config = dict(
    num_hidden_layers=13,
    hidden_size=128,
    num_attention_heads=2,
    num_key_value_heads=2,
    head_dim=64,
    intermediate_size=512,
    vocab_size=8192,
    hidden_act='squared_relu',
    norm='layernorm',
    norm_place='pre',
    norm_eps=1e-06,
    positions='rope',
    rope_theta=1020.0,
    rope_fraction=0.5,
    qk_norm=False,
    attn_scale=0.125,
    bias='none',
    tie_word_embeddings='early',
    parallel_block=False,
    extras=['some layers without attention', 'local attention windows', 'paired heads', 'exclusive self-attention', 'value embeddings', 'an embedding shortcut', 'learned residual scales', 'skips across layers', 'capped logits'],
    init='normal',
    init_std_qkv=0.0276,
    init_std_o=0.00541,
    init_std_up=0.0276,
    init_std_down=0.00541,
    optimizer='adamw',
    learning_rate=0.00316,
    beta1=0.95,
    beta2=0.98,
    weight_decay=0.054,
    lr_head=0.00786,
    max_grad_norm=0.5,
    warmup_steps=325,
    schedule='cos',
    final_lr_fraction=0.0,
    batch_tokens=16384,
    max_seq_len=1024,
    doc_mask=True,
    train_tokens=110200000,
    max_steps=6727,
    dataset='wikipedia_en',
)
Each number is 500 + 40 x the weight over its row's rms, rounded and kept within 0 to 999. Layers, rows and columns count from 0. Numbers have three digits each. The size before them is the row's rms in percent of the matrix's.

# layer 3 MLP down, 128x512, rms 0.141, rows 51-101, columns 128-255
099:473510534554495491494508481577499575521478506544493467436511469481460496490468478501489491548470445482530501506519514468530552502596505543560484540440499501498509487578507576455478527480483437549544565538514450543457554498533467467600476492485511491522438501463474466538502491514491517455567458470512441526508493515498480485447518525531491520542521498519494504446419506405485411502523
104:507515463500566490526579480517490418472496511548462515585535503569495563518536421476564541508454496460539498510542476583476463467519498443477478539504505532512570528519581453499575475530527499513506460507520526446534430444484486475488495518509470489495535468521567482481443525532517506484523573536554476583507501504510481472488477550510507519522474514474547476481570534522561515502471
096:462494499486476488484530443468480534494542564502575515553400562475417468547515523493522471539502534536491500494482533514505399478433548529495530543453506482560490456497502468552515480477607514464498506485524534466429564511425467471457482519512483491475523485563545395429521459456486483548500537502547494465508487519473484617545475530567497552495615471473475446547511529452492426479532
091:573466590526549514524460484511452509526515552513525535548521539503564471492495577445546463440525507567458460494508492457542519518453412524515519480469497397547448465447543479489470476522523478520475438511498483524448466535545485490409484435511484488566485524469457549488566473491546327518510596486472478567487521501509522490442529543468498623527534505556437497383508521440486507508536
106:467481495569444497523480542485497503458515540468467452496536538490551441544470608615446517493525504520538492508504493483530491482524517570507518501454512493523459484471461503467500545524485523564486556525540522480446524530575507527554399465511488534443537496565508578489511441477433587515595550579499515469510526498522496493514528431432511505524518534512500478478491454438422495433533
095:477500431507475505444549503472506547503532456541456509486562494557514543479467567510484549496496527457513546506514493511529483546497490443499467487547511475441452465518548477490570486565425551438451437568510511510533508529485459433524470590492520566544515490506477549496507489510509441460502477534554487618514544488531495517502478467498506471503496442548481486481530531606573534512455
114:606565478510569514507468498510488465531417530597553547577384479540500511447482479542459527548493473557566520506568497541536469530526503513537512543479510450525548569472459511534477495519491560497514536449486476465530429514545488556492495551464508510479491466535487484476447583537527511497535559524496546531501474507504477487581503494542506499570523551493495464552558448471544526583439
103:421464474511514480419567542464552517385468512424553477479496543518521527510598476480569494536474501464497462509503432582534510533524494507503542487515502536574506468541473469507419525453466452520521468548491419493514472468554481489520523411417483520515524549490503433545481523577446461458531445506449528550504522502538479416441531478491508501489496528490495573470451552457530501585486
099:463533446445527517510491550442529459522520515539513497572529533497499526499580431550458498537512465556534506505512456517516497443518586519525493493488500476548495552527558493559487518568533486499543536476501475501469500459504548450503535390443440414490472459563513489490487525545530462453464536496526539519503537512463511393425483505530507490516485522503479474514411482443500487505437
108:552530490524516476556463511525450474508537465521515573533550473488436505429496493568470511551490524450508496514539559499476572462496514539492566419496510530524589510576507537526474477561501491595439517582506544568492484590536481400524536473485502508573562478484470552554525536577485567497465431523508458426510539499507478461562551501558492474483546515556506450488568561535495535592480
118:455455535484465499522467432443540483456583515550518508543549495437540496448509486537560549516523448560532548478447487489484495478515540463411445484499501521450447499538485546475499439561464504473505539464481471416488474541450478517518459525544513582448446504516413507482407516461526566440474569508490427479488441498463403443488408473488485529533499447475516492502467501575513488517454
096:489456523488478556512496489503488498489589546471492536492524496485538524557478525503479526518550492456499475505561486512461530504554542486574543552490503516514528459634567472468576495531488472542489445593500574491491534521570470432574481467606512494601510514529510520511507423488532506551518496527467477453503481501522468517562513457533495518503502492503486569531614514470546440513460
080:448506530545448527531494439465524521495490478561632506533438461565559484557494560474557465448511535513486539503517535523470575460532532498550493536484496473535496496477520527617548452524499556486515552488509539530512462505475500517550463504530480551496534542464545518492533517445439487485522606529552483500513469520534476475476492528491493511547577425523479488462492444577531531558476
091:513475462532544482453467513536482565518483503525460476389434495450507497533498510485418393502534503400513517471538532503453539478438579544518526470549489546433470533491446481495473580461486510503437439427491453513530479510500562382495471545458477494490534499571523592446471482430421507490466455430457502561496444487525558534491532556536499520561517475548474455453510464553516569524516
103:527507564488463463444477559476548560558547545560436515489514531530547500529479533485545518496477626457498505514566464489582470449454435546507531515587498507457493520473506486499492493459513480481455457487515477461432519509481548489490512436496518482509441468482490502522516504550493519475541426509526432641508533507497509500495545534535505531516473522481473461524517510501503449439513
092:456534502536464524549569495464491466474491561500494513527529505513473503527511547500528553568509438465496491515499444499548450505509463511501531479492496513541482425496456495519456491532547528513502573444490545494459573451479540511503521458473596589452470513472498501512519469532443474483462464540527568597506509503565464463458459505391499513539523561442453529522447501492452494401448
099:543516497572565501488530601522570456515488545579420529591511554499449538492440530489474534518470508490479473486530474546513505550506473516513466417522509552487504506374467491541504525525543460495427487511498521507505484476472557557489514476493517433480456512531461484507469502517549560534448520543489574419498536504549493474553448458564496466489477499510545461512460477445531558449466
097:524462487527558477486565424451467533488478525474512492534565529546509523529578521549566512451553497501462509500465572537469497508427534539598521579507516489490543467527530533508530533516449562544535505538501522529461459536489441520480523482559486490483570412512505540480443451491566497526538500526535601455510481509628498492478502541537517508528560436474558542535537485517461474539418
100:476496481492525561401453486562483513393482458515378499548507475491526433474451466454474528563523524524496387526494517443450494497476572545505429525411501460509527475386499507546461521467475549462538506477466537460416473507510485557487441369509513423516462487459459518475478444467457464462482420509499516503497538500486492535463521509541510481517473490476427514507507514539575546476473
109:500530590518572470505545578505513516475531507538541479438541566599430473495583506490541481506590514515556520514589544514508509534558496511534592563511504555532512520539538488491518508487511523546550537567498503525486510539553467503572528539511439524611547530476520589542614502531503452463577462504543569533500524527619473507519539446511499517445505556571516617490588567506557521487498
100:510433545481447495522517517467518449548576487536508542477454501493564561463533470515439487504529472510533484505491491484429445469531536538510498515485497512428456487464511582500561547543550552509532420554513514424587596511439470469461417594487523480470519526529472529466525490512531579489537601453485468436503509507506547514490542493566497523462503464564456501500460540523537550524465
120:473475519506510467454559593526537521453525501531510484474503495559558487489528509522448520499582442505586594516530515534515500557534541553501521530456506485513482489477492558496536540474439510543603486504515459489548476493525503555488450471487466539528481567480468516526589533535497503505584474496576566470501497519607521525553575479527505489508587525518485564550547492448555495567540
103:624508458540620511448487505584436517461413515460566493475420475533495492489486512516498444587534458499435418511496532489490491545451554486548498515516509509526580596514570449520460533441564482534512479437504445499533474508512500500467584469472497462538590507444561498494497489514520460506499504493482517551506564501560510486477472550431515481480550503477509515510519466420438537551560
092:502534480450434501538451516476520480508456509518420490440507484548516508438508406446469497530508454609504507516538521495516445444530472472457459486507505420504447476457487459428521470506470555469503518433471485475495478469474471436502440549532485497416397488544492454512487523526528483506525518518494503497497535495573495428558429502509493448492552476441527498523528497505497494473535
095:469502511563514519522481569520582499473539503530494597475491512497555528489505534489516512533479516490487543493586457542492502485558454453546522528470487482574521513502474445518504514505505470512397589487483511494525488525483553506531461549494495503434565495509472499498464512512597510530485570494517481458508559510555562415588528497537504427442426532486509516517484521430555468481431
113:412509516436567497427501496497483450483451482484468508464531450454530545449551499400527494429467455493480514466452522473408512426508469496475404455525497538450576543463495497515485520513474494545558449592502475530528374499552491487452465517490491477538531515509496526469462478475471484450489484458493574479500436491534510562514507599495502436504468497544540502416540517524496468517534
104:470464473529484522519492510480553520515570455533593561514456530488604595508540456461486586503540567493504513513517497534571548492458456448480513531509491610440475504532459494549533499545476509564441493619533504472527489480524528458529479441483540530522530482526568490487554530577503530539475566487537480439496472479487504516526508499495510464507477497515543437501467514519550427485509
101:497504520473514461507547517501523476526553508557491529497505545504506509489494544532459489552575508538573551492491484540488488570519563503536510463548492470452482559520535523505509510535513504525487467442491555501514565497538543514474550538523466569412525456546469471507485525506571530513561556461486495470505483507544538486534526501437514520485544538489484536449442524523528483441485
093:545504467518512508510506452588462464502486465495488463458496556513467511560469465533461481600549491550375541509479463486480495515530540527509544510500498503401478601516491544455539483427517543560495454535547597521463572533483470529518486547467475425488447476529500546474543479470496531518519570481513546399499493504553502542392500518401524555499476575558416586563455481492479603436569
092:497417473493472466490481578469527472419542496530379459532502487493455513521456501505557515527577523465544509496472461531497488510522460475520524511464494482540517545467490487466469555507518509529474511488508496455420449462507514444534516469501569496499471465498486511510478494527518527502520424523508490529495441494509534501469514408559500488476523478481449520502540496443506507523506
105:503510426536506504429528484542438541504502526543468418511516540469492430459506505483504479450533546652416509497401469410519507507504474503482416515471496524510445570531458488492486517500474440470476501509457525525414459514450535509421556456494453498509558545474522514545465510479463459494474459448517513473488551477495509493476510473504507548482485542511436517494522520551417514482535
100:489420525464517548487493511507414484401455468479466465466496457521533552496537553492515507510502506484510365494479419427484516498529503486520499476469493480478493597502429506499435542501486442533458441439477476510537520476492552449505541572531476464477504415512487494512435524526465485477550450494478511484492430483465503463481473503526490547486491491425488565473433506504558504461521
100:450470440500530526497413497549468456429539473537424508551423503495519524446462544409529562541487426461510459502443421484514504422551466461471415507528482478567538458494438470447526561466518475527433540474520435447544493503506445560498494481432508503492470547450464431419534573520506553527530477483452474412485532487457475495578415546534496498515504456482522447507502455483488498505534
106:457495447552497511463431536523524511497482528502505412460547559398458486492488426395451444507515547416443468476449554449427488496499536528455509478468496484443470514463505455417513549477501472457460440530503443461589457511473542436520473521442492477511468554544472566469504478457479440526452477479482466395499593500430502508491527532495499442426442457552482506470543484610468575503516
102:455489474561535494537520529506504411481509468468530451543635520536480482525469443503468532523527522517523475508519463514504488519477504507477619499517500497484513429539533437497479498478520520439500483486547513473586521501442467507508538451473508493498427450607605491489549389471526486543438548531532499490504517508477526488441509514561500439533471491504450535514441564484489580565473
097:454510490459565513591480534515476551516548498512523509532526474399416546498541422502491449425471494512473453495427484440490452449515396472425524488511493540459496521536508509517478454558483478459435499536475547512529538469493488545456545520489522491541498545563513468490537485539499419485543487526468507482496494499511586542498518447507495567462443517540464459515446575488524569500552
096:440501422514504493501460497529471555474543482482430450490514417598560497541535487474483511486486472451523470503512426432421509419569593553517562472519492482450428532544539545524530498530444507478487490519487542471502512460468515459568483519540454519529502457480473487467575509508506559401510485465521581570513502502458517533530509520455491521479438430506496537505424447537436559464536
095:532496516467462463445530506474529469533527496435512522441518455536433523455482460530514541491490478468507575500483504490471450498544467512473477491582491488492473415556574495526439498459486484500438478534493521551515454505461504497557432526474601495538570522394488517441536492528537524422463450503494456469494510501545482550540507539401496496411405472537489567482496539595431543479488
101:471484496421479487567525479491568445539526510459497485542463443580475531519494542480515549367557479491457539497536497552487472517550546462497491500460505436475481439413530449544575530594510563512564453459519477517506466445512476573441485543554489484455500479512481541472484542469478407481504481527518518469503448500510573525485487524445498563513540492497469528516566461528471600458485
098:487497542463567460566497508549526363446481567479558595468493497481427637440503514605488464517472562496438531499477476512573507559430509555441498524542508525608476447484520458456490449512548463519519445466473489509520496490454553463483519546570495562506497451597467494483483515515603531472481576499501471536503503534478508479439439509484497452477518564495520459536474517458483554503523
101:529496518501544516495517473584511436511523454487578523501530492480457449515474469539494493472500537540493563517520468582497535510494466554496534565435500549529451531440472526463491527412594560440490529520505455441548532502574472547530456503453448478492459457419537498473519510496564482523442533524510444514495499509546543498471553447461509541548469494474521486451428462522504490408489
097:549535547564508503536534523502517602488481547458546476477536560499534458557451433481507505568509448531458439496544531515517526515582448530523516446478509506492489455419518477519554508550485511499498604503503502545460506455524488482439444484561485528447495483536563514453533452432496501517524466518534504455496532494544509522487451483476492530485460552452605535533531529496480440437489
098:475485529555517516464487496446472461490439574390541515538467577499531453508485460509414464439506515487460538520556417533562492576432479498534502563459513492513481473491522521481415466481541561523535507462490479488553518489477516644489520574503592506524487487513419420517463453462466566573471536523531523505500464515433401455556455490509502531483540552453490458493497519461469434406545
103:522525454447514495519545499510518463487533490603489596459561504474545533430517503523520517511448524422531559502511552509473431501528506505496454462518499529515547546553472610532542493501453505541525492562488510520588427517511530436465465451488518522499531494526520545483380506511579556467502506481530428485513456508546521452528519482530494509454450514559503462541509497509486511561434
100:503510464475472461486520450428471408448476547485500530558503493476494477496513504499544534555492445481456473498533550514512547543524488421540481496471493496549532561519464530499499494519474453465486429503493543517498444560540451563474461367587529413487421567440550432486481497500525405484525461466493464455499456483546483509552457537592502541552533459470586553437577482481440441575508
092:535520512434497460542453539501473482477518536437528468510561482504462477493490515534489450570470468481486512501572500496558484535492465497470473505582499414381489476566487446501499558575547488488504454517515463546497428476490543503560476544445540525585503478473511484509533546503508436484455429451475462470499430504448474466521498510524503429452506470510482479469570517495440508478473
107:513505545471550420574524478540512482546507452541534528533450474526484532556537555550475512497597485495483515505554536516532498461447566557555528524416496544569451517470578565511483467591423573441501474483505448516533555564422478494453501533502488543525488541561517474519526525521538482468480508574525525504485549493484523481499459520594507466557470526553535490530560464486540469548451
099:522506526408597438481541489531481522535524520507497431520581482537453412539549566585574518529582508476477487517508485501481466481540539535571524506411498601513516534487449451514550476504513556568610502534530507527485504464502448570455496389518545492480482457559607522472514462488488450555492534525501529540495515500488508528480505540509500498519471494507515498504494458430453483587517
097:522503499488546478516530478471520448453486443542494518500511478521459519477493526483582520558470473460489490491475502512474584600487527374528472530459496457410526506505460495461564496477529452571475501452499575461583451487485431523413521537538490450469505422557541441488481523467527471480510497494486477412499483486520484476436483582401505546553541552442523516524492470499548472474474
099:466494541469446519446505482469463539466489447527505488512489570506474495552486494530505491551567621466492504513488455533476490509485574614505576537545497477481441524539516530595470499425493520485465452483534480450489538579411515468594456485492526504534460576482480423496504570528472538515607447463495505405506481525374509499489457503588496508482489536549440470502486556467490478520521
101:508447454534469478466474515433488505405448444523438460482495470512549444531493505568482476538487548447483458520516410466524454508511523519484590572479512449530545511522434495424469474502493467500511490460500454482488508527552421470506535578475542492460480492510480466497552508453451569503505499507541517504506450497443462511539504469395514491547425493492390495507408447428478496480503